Weights of a small transformer language model: MLP 2688 tanh GELU, 52.4M parameters.
Each number is 200 + 40 x the weight over its row's rms, rounded and kept within 0 to 999. Layers, rows and columns count from 0. The size before them is the row's rms in percent of the matrix's.

# down: layer 7 MLP down (transposed), 2688x448, rms 0.0355, rows 535-562, columns 392-447
# up: layer 7 MLP up, 2688x448, rms 0.0381, rows 536-563, columns 392-447
down535,114,201,156,229,224,183,202,186,235,208,244,216,236,233,176,150,199,166,150,189,116,312,184,120,157,106,144,192,232,209,209,222,158,161,183,206,192,206,265,163,213,189,201,150,234,206,231,152,212,277,248,175,159,203,205,208,224
up536,117,185,195,187,231,124,254,187,199,239,203,169,233,161,173,256,196,209,280,239,199,203,232,200,217,206,201,217,251,223,220,239,221,145,233,220,207,133,127,215,216,226,204,297,185,220,208,217,284,244,224,278,231,106,241,166,286
down536,117,134,205,243,200,194,276,219,216,208,199,223,252,129,168,246,248,174,265,102,261,217,225,242,237,274,186,202,242,220,186,200,199,224,189,191,242,176,143,175,254,114,170,191,191,186,228,243,144,145,243,141,260,199,172,236,199
up537,109,281,213,63,224,210,290,207,210,249,198,205,288,170,201,201,229,190,198,244,266,241,221,233,207,156,160,222,182,175,181,164,241,216,233,159,201,154,229,185,235,106,167,221,106,145,230,215,154,165,193,196,200,206,219,238,213
down537,117,159,166,269,167,135,212,256,128,165,146,151,141,195,244,254,213,184,188,209,183,200,203,173,223,227,223,241,161,209,191,160,169,254,202,206,257,234,199,228,162,216,208,248,233,275,220,292,272,242,172,176,157,172,202,249,123
up538,110,198,130,211,150,269,259,218,259,177,154,127,264,179,221,181,228,191,181,226,198,221,165,183,234,185,189,190,223,217,255,161,190,156,195,209,180,191,246,155,229,189,135,169,193,155,178,157,178,242,195,253,168,138,165,161,247
down538,108,226,146,234,177,205,196,193,246,188,191,182,167,187,233,244,133,137,189,173,300,232,200,195,224,252,245,217,168,215,172,179,219,213,265,173,290,216,155,224,211,280,208,212,130,186,190,261,174,180,242,203,175,229,206,258,198
up539,114,171,140,197,251,262,203,228,246,235,182,169,272,191,168,207,155,227,183,196,138,191,168,145,177,255,189,228,258,258,180,231,220,238,211,166,212,161,134,195,290,126,202,264,191,245,256,201,265,223,145,223,239,192,219,245,132
down539,134,197,242,246,145,219,230,194,141,174,239,191,188,240,158,192,218,186,164,173,90,187,236,197,200,213,210,192,191,198,289,251,225,208,190,207,241,166,230,184,198,179,236,213,210,248,298,191,192,197,153,183,255,220,218,171,238
up540,094,248,105,114,213,216,216,255,172,133,190,176,235,205,204,227,133,213,229,255,257,221,226,171,207,227,257,203,220,146,192,209,266,177,250,200,282,226,207,176,182,153,210,304,176,178,209,276,205,221,300,216,164,196,250,233,248
down540,085,187,259,149,231,268,254,236,179,177,283,233,146,179,249,184,234,208,246,174,166,215,171,277,193,241,204,165,154,210,201,199,307,186,270,225,174,190,109,235,224,246,214,184,200,159,176,83,193,187,153,140,285,228,177,251,251
up541,124,268,165,174,218,102,181,227,190,258,242,137,194,209,269,181,196,220,159,189,211,265,119,231,212,182,182,200,148,188,224,221,234,226,132,147,178,180,207,233,290,251,266,183,200,139,199,204,102,236,258,265,166,186,145,266,253
down541,130,178,195,205,213,173,190,124,212,193,189,252,241,189,232,226,123,172,195,167,304,114,248,179,228,318,157,151,188,201,134,241,170,157,177,234,223,167,150,269,170,144,176,183,191,158,234,215,232,203,181,180,190,218,171,241,227
up542,047,152,213,211,162,213,223,195,204,229,115,210,163,246,182,188,226,206,283,257,187,220,166,211,227,243,181,247,196,212,192,191,200,246,210,178,239,205,180,175,243,191,186,222,202,203,283,159,203,264,250,172,248,193,178,159,214
down542,034,266,165,231,230,215,180,210,196,184,221,226,228,172,245,155,203,184,160,231,155,158,210,192,176,205,232,189,228,226,179,143,223,193,160,198,167,225,275,244,137,155,216,144,205,183,176,233,229,261,161,198,155,220,215,239,227
up543,114,153,133,229,167,190,198,193,202,223,183,212,246,222,207,256,166,266,256,171,245,186,181,140,202,207,177,175,259,239,212,235,180,289,157,251,181,212,209,221,286,187,265,225,227,187,323,248,259,239,193,227,170,165,166,278,198
down543,140,222,181,198,230,145,180,179,243,240,275,205,173,236,270,233,175,191,214,167,213,242,245,262,203,198,191,208,259,187,267,202,190,163,154,148,187,258,157,185,174,167,164,193,219,257,195,183,212,232,211,214,237,124,237,188,182
up544,115,205,151,165,225,266,213,226,202,273,214,201,221,274,215,184,159,148,205,222,227,273,159,212,126,170,213,208,124,169,251,173,247,261,164,186,216,211,130,200,291,213,225,215,159,191,247,225,157,195,218,208,186,217,175,155,189
down544,126,150,187,205,161,171,149,133,196,183,175,172,202,183,131,181,184,154,256,164,221,215,147,188,111,163,122,167,194,190,174,229,161,229,188,250,194,116,262,244,173,193,187,204,243,172,219,198,227,187,225,154,185,192,178,178,261
up545,054,222,234,220,193,218,201,191,182,258,115,170,251,278,224,195,199,282,234,107,202,208,193,161,149,136,332,241,204,198,279,199,202,222,196,160,228,171,89,199,226,211,132,184,306,237,257,161,280,246,151,262,153,198,163,178,190
down545,042,189,149,205,217,221,208,168,225,195,270,244,195,149,158,216,223,223,133,237,197,285,183,206,245,218,160,204,245,213,107,187,221,171,160,242,173,248,301,249,153,96,279,188,145,127,152,200,211,234,208,184,236,183,261,193,144
up546,107,212,122,167,184,122,225,300,262,197,228,220,193,188,221,216,178,233,292,211,204,202,91,237,194,196,162,213,186,245,224,184,250,195,148,222,239,169,215,230,169,187,166,189,244,182,259,189,144,217,202,187,191,226,177,202,170
down546,117,168,258,274,136,286,276,158,239,215,269,176,234,198,137,224,215,180,150,176,180,166,277,231,116,226,222,158,190,172,162,204,188,156,239,207,183,162,209,176,164,172,212,170,176,245,131,165,241,208,215,217,199,232,187,113,179
up547,058,222,242,164,234,161,162,240,264,132,190,136,200,197,261,119,243,244,336,226,267,236,187,140,167,139,145,230,199,194,209,208,157,192,184,160,186,163,266,162,221,231,186,245,221,214,187,155,137,241,178,186,226,190,286,248,225
down547,044,158,119,170,178,211,245,174,196,219,186,171,246,210,226,231,125,171,109,191,166,164,155,228,210,189,199,204,195,191,175,153,208,149,184,216,223,279,180,246,184,160,212,233,270,211,211,256,226,220,183,224,226,190,152,173,211
up548,102,201,205,163,173,181,218,260,230,144,216,224,255,189,214,220,162,237,191,149,222,222,147,231,256,185,129,230,182,218,164,131,186,219,187,210,219,204,228,261,180,223,186,184,181,219,154,216,249,203,162,236,228,235,204,232,109
down548,098,185,148,210,221,197,240,212,158,194,156,173,220,206,189,169,192,191,183,160,204,216,184,201,163,230,181,211,189,163,222,182,193,211,229,253,230,241,168,194,177,148,206,211,191,199,138,86,190,208,186,210,221,236,179,161,211
up549,080,201,153,208,172,183,266,171,231,131,238,191,214,186,285,240,165,295,114,201,236,216,151,164,247,137,206,186,159,174,248,253,193,246,204,220,187,147,138,186,185,167,169,104,202,142,155,223,131,152,198,103,207,220,250,188,147
down549,064,166,279,216,225,230,136,193,206,263,192,196,180,193,149,199,254,226,332,216,194,186,146,219,168,236,214,180,259,189,137,232,224,212,171,161,191,194,181,193,315,212,236,257,163,236,165,186,251,246,222,257,154,218,203,188,291
up550,122,220,178,182,181,208,188,170,191,242,194,186,299,198,175,173,202,201,298,168,239,225,225,136,213,237,226,188,261,215,165,228,205,193,233,204,220,291,182,147,244,230,243,187,242,276,201,179,170,202,205,215,147,180,169,214,198
down550,132,167,172,261,186,191,228,238,168,190,221,178,203,171,214,245,106,265,224,246,259,157,161,183,266,244,228,186,193,172,121,159,159,256,246,205,192,118,165,209,173,282,212,241,150,215,255,138,272,214,144,212,230,217,158,166,172
up551,109,217,157,189,262,118,160,156,234,200,222,202,222,212,163,209,218,302,226,158,209,201,155,162,209,215,174,194,189,299,235,214,213,282,254,222,194,264,241,257,201,210,274,244,187,249,176,139,237,201,157,218,144,183,211,257,219
down551,113,238,219,186,203,243,222,259,205,142,205,240,205,183,204,177,263,145,196,247,144,158,220,186,194,190,242,209,234,239,182,200,167,166,197,197,121,137,154,234,224,172,221,218,221,194,223,178,202,180,136,205,186,95,197,264,245
up552,108,190,248,190,271,207,197,184,254,221,220,156,152,224,156,166,260,226,207,157,166,187,152,231,160,202,120,207,246,165,181,275,140,249,211,278,206,216,202,202,156,138,249,119,170,232,189,192,160,202,250,211,173,202,171,257,182
down552,108,174,251,193,201,242,249,183,166,195,233,184,221,143,209,208,174,234,168,131,253,223,209,136,214,232,214,169,175,150,179,236,213,196,152,203,249,241,231,259,353,168,196,240,207,321,189,202,224,214,230,124,215,196,190,253,187
up553,111,222,163,159,187,225,200,213,262,164,147,196,251,208,236,269,147,186,204,169,226,171,164,239,193,206,130,206,197,230,141,153,258,273,242,219,225,179,186,201,216,157,195,167,183,206,162,278,238,198,238,263,187,218,157,168,241
down553,106,196,156,240,205,158,217,128,199,222,178,142,162,212,259,238,237,163,246,202,269,223,232,214,176,218,143,161,239,141,230,117,117,181,162,223,115,188,186,151,184,144,210,195,210,200,189,209,193,234,206,212,191,194,244,152,168
up554,091,201,209,227,310,224,217,189,166,160,188,247,218,203,143,145,184,195,226,151,190,212,248,210,177,240,155,140,196,202,184,215,233,172,210,162,252,161,244,235,225,190,302,196,211,196,158,210,160,170,229,168,163,252,240,246,202
down554,082,157,242,210,220,191,158,263,173,238,178,204,151,253,214,212,278,230,228,184,157,222,193,209,244,160,206,278,178,232,279,214,199,171,198,250,121,222,257,161,166,223,143,235,241,193,242,186,144,166,187,162,223,189,177,158,225
up555,112,158,192,175,220,249,207,274,170,238,158,224,204,224,163,193,162,245,237,173,200,232,257,233,237,139,165,135,132,182,122,180,203,127,185,239,250,156,195,185,135,134,273,247,234,163,241,266,174,209,194,202,197,252,200,160,111
down555,128,163,153,144,156,292,184,209,190,223,183,162,143,185,131,205,196,187,197,132,218,217,89,253,186,223,166,191,105,231,228,144,144,207,174,159,114,189,197,252,142,161,177,186,250,195,249,180,205,212,178,225,185,244,210,242,139
up556,106,164,198,218,196,134,267,192,201,199,202,212,203,226,213,218,134,116,249,224,222,227,223,162,211,169,256,170,259,221,225,169,204,158,161,200,141,201,174,174,180,309,216,72,258,214,263,182,141,260,190,245,182,194,267,168,243
down556,112,201,182,271,174,243,123,132,152,206,173,266,207,214,112,235,169,218,188,174,199,204,249,203,227,260,162,290,189,267,171,236,154,133,216,197,213,139,202,150,177,68,188,197,176,179,234,220,215,188,205,202,150,148,186,146,190
up557,064,178,228,146,217,210,199,217,217,206,169,144,233,189,189,281,144,190,230,183,111,282,185,219,168,215,221,205,178,177,175,215,189,201,224,187,197,164,117,192,251,157,201,186,208,155,222,90,205,198,193,140,131,205,184,189,191
down557,049,195,182,227,168,174,191,199,154,302,278,180,141,184,202,151,314,214,163,198,284,111,152,173,212,179,254,218,188,218,226,190,236,180,182,219,229,265,205,232,202,224,171,220,190,194,244,268,269,268,220,205,222,179,212,192,200
up558,107,229,159,161,187,202,264,167,270,153,199,250,173,198,134,233,202,251,195,225,164,197,247,88,236,218,230,202,219,286,223,201,189,152,167,217,179,218,208,181,150,238,205,228,216,269,209,241,265,235,224,215,190,141,193,278,191
down558,110,215,135,180,247,180,187,234,212,182,162,164,220,232,239,244,209,186,211,208,300,144,126,205,232,207,170,247,225,207,264,199,222,278,209,171,254,230,173,233,165,212,152,156,261,200,198,192,216,233,156,149,138,169,244,177,149
up559,121,265,212,226,212,145,162,223,221,152,184,252,199,264,219,262,136,219,230,159,292,232,152,198,276,203,249,210,257,222,178,211,108,250,210,171,239,205,209,233,285,159,222,210,154,163,204,168,262,167,169,223,216,141,175,252,142
down559,150,192,213,206,211,233,273,177,205,250,167,180,227,136,200,206,97,134,167,218,214,220,245,253,147,188,140,198,163,227,140,167,255,127,146,164,161,240,266,201,243,200,257,131,113,241,153,216,133,232,170,200,200,217,188,188,167
up560,124,182,184,201,280,241,223,188,278,181,175,197,239,177,254,177,195,210,232,237,180,220,226,207,186,179,300,211,236,206,154,181,226,179,159,273,264,243,155,265,223,324,210,183,212,293,156,161,208,189,132,148,166,139,181,208,212
down560,138,212,162,177,218,175,155,147,164,197,240,192,127,177,267,221,227,197,175,113,182,211,201,198,264,179,126,166,227,272,194,221,193,222,198,212,182,172,138,164,161,200,239,165,107,248,267,181,208,221,238,245,212,148,114,208,184
up561,091,222,177,200,191,166,204,125,228,115,273,203,215,198,273,232,235,133,209,220,220,211,127,219,207,193,194,137,235,196,125,230,144,151,156,189,133,142,237,212,163,243,198,220,201,192,287,154,162,217,181,256,187,203,143,205,205
down561,077,223,165,234,153,233,157,165,178,288,271,207,182,241,167,212,241,273,125,170,157,159,245,223,153,264,194,243,237,211,253,138,229,240,218,271,216,217,218,205,215,232,179,154,239,183,222,268,176,152,177,146,168,210,252,216,200
up562,101,239,220,262,140,141,184,209,271,192,179,169,255,190,180,175,139,187,174,269,188,212,173,230,202,207,244,229,112,238,264,112,186,195,199,244,221,161,171,171,286,230,253,189,225,225,180,247,115,242,183,235,212,233,186,247,186
down562,105,197,178,181,251,248,212,151,149,202,244,155,217,218,188,212,209,244,126,106,187,227,159,172,211,140,256,175,178,248,234,226,184,239,203,202,170,218,177,172,157,204,193,252,233,220,186,235,217,281,269,161,206,269,195,164,158
up563,116,152,194,233,261,132,221,166,185,195,110,222,184,195,224,298,218,171,189,150,209,184,177,247,206,211,196,242,170,260,235,214,231,182,226,244,224,185,154,207,260,169,240,285,171,128,215,255,247,229,192,190,141,131,155,249,227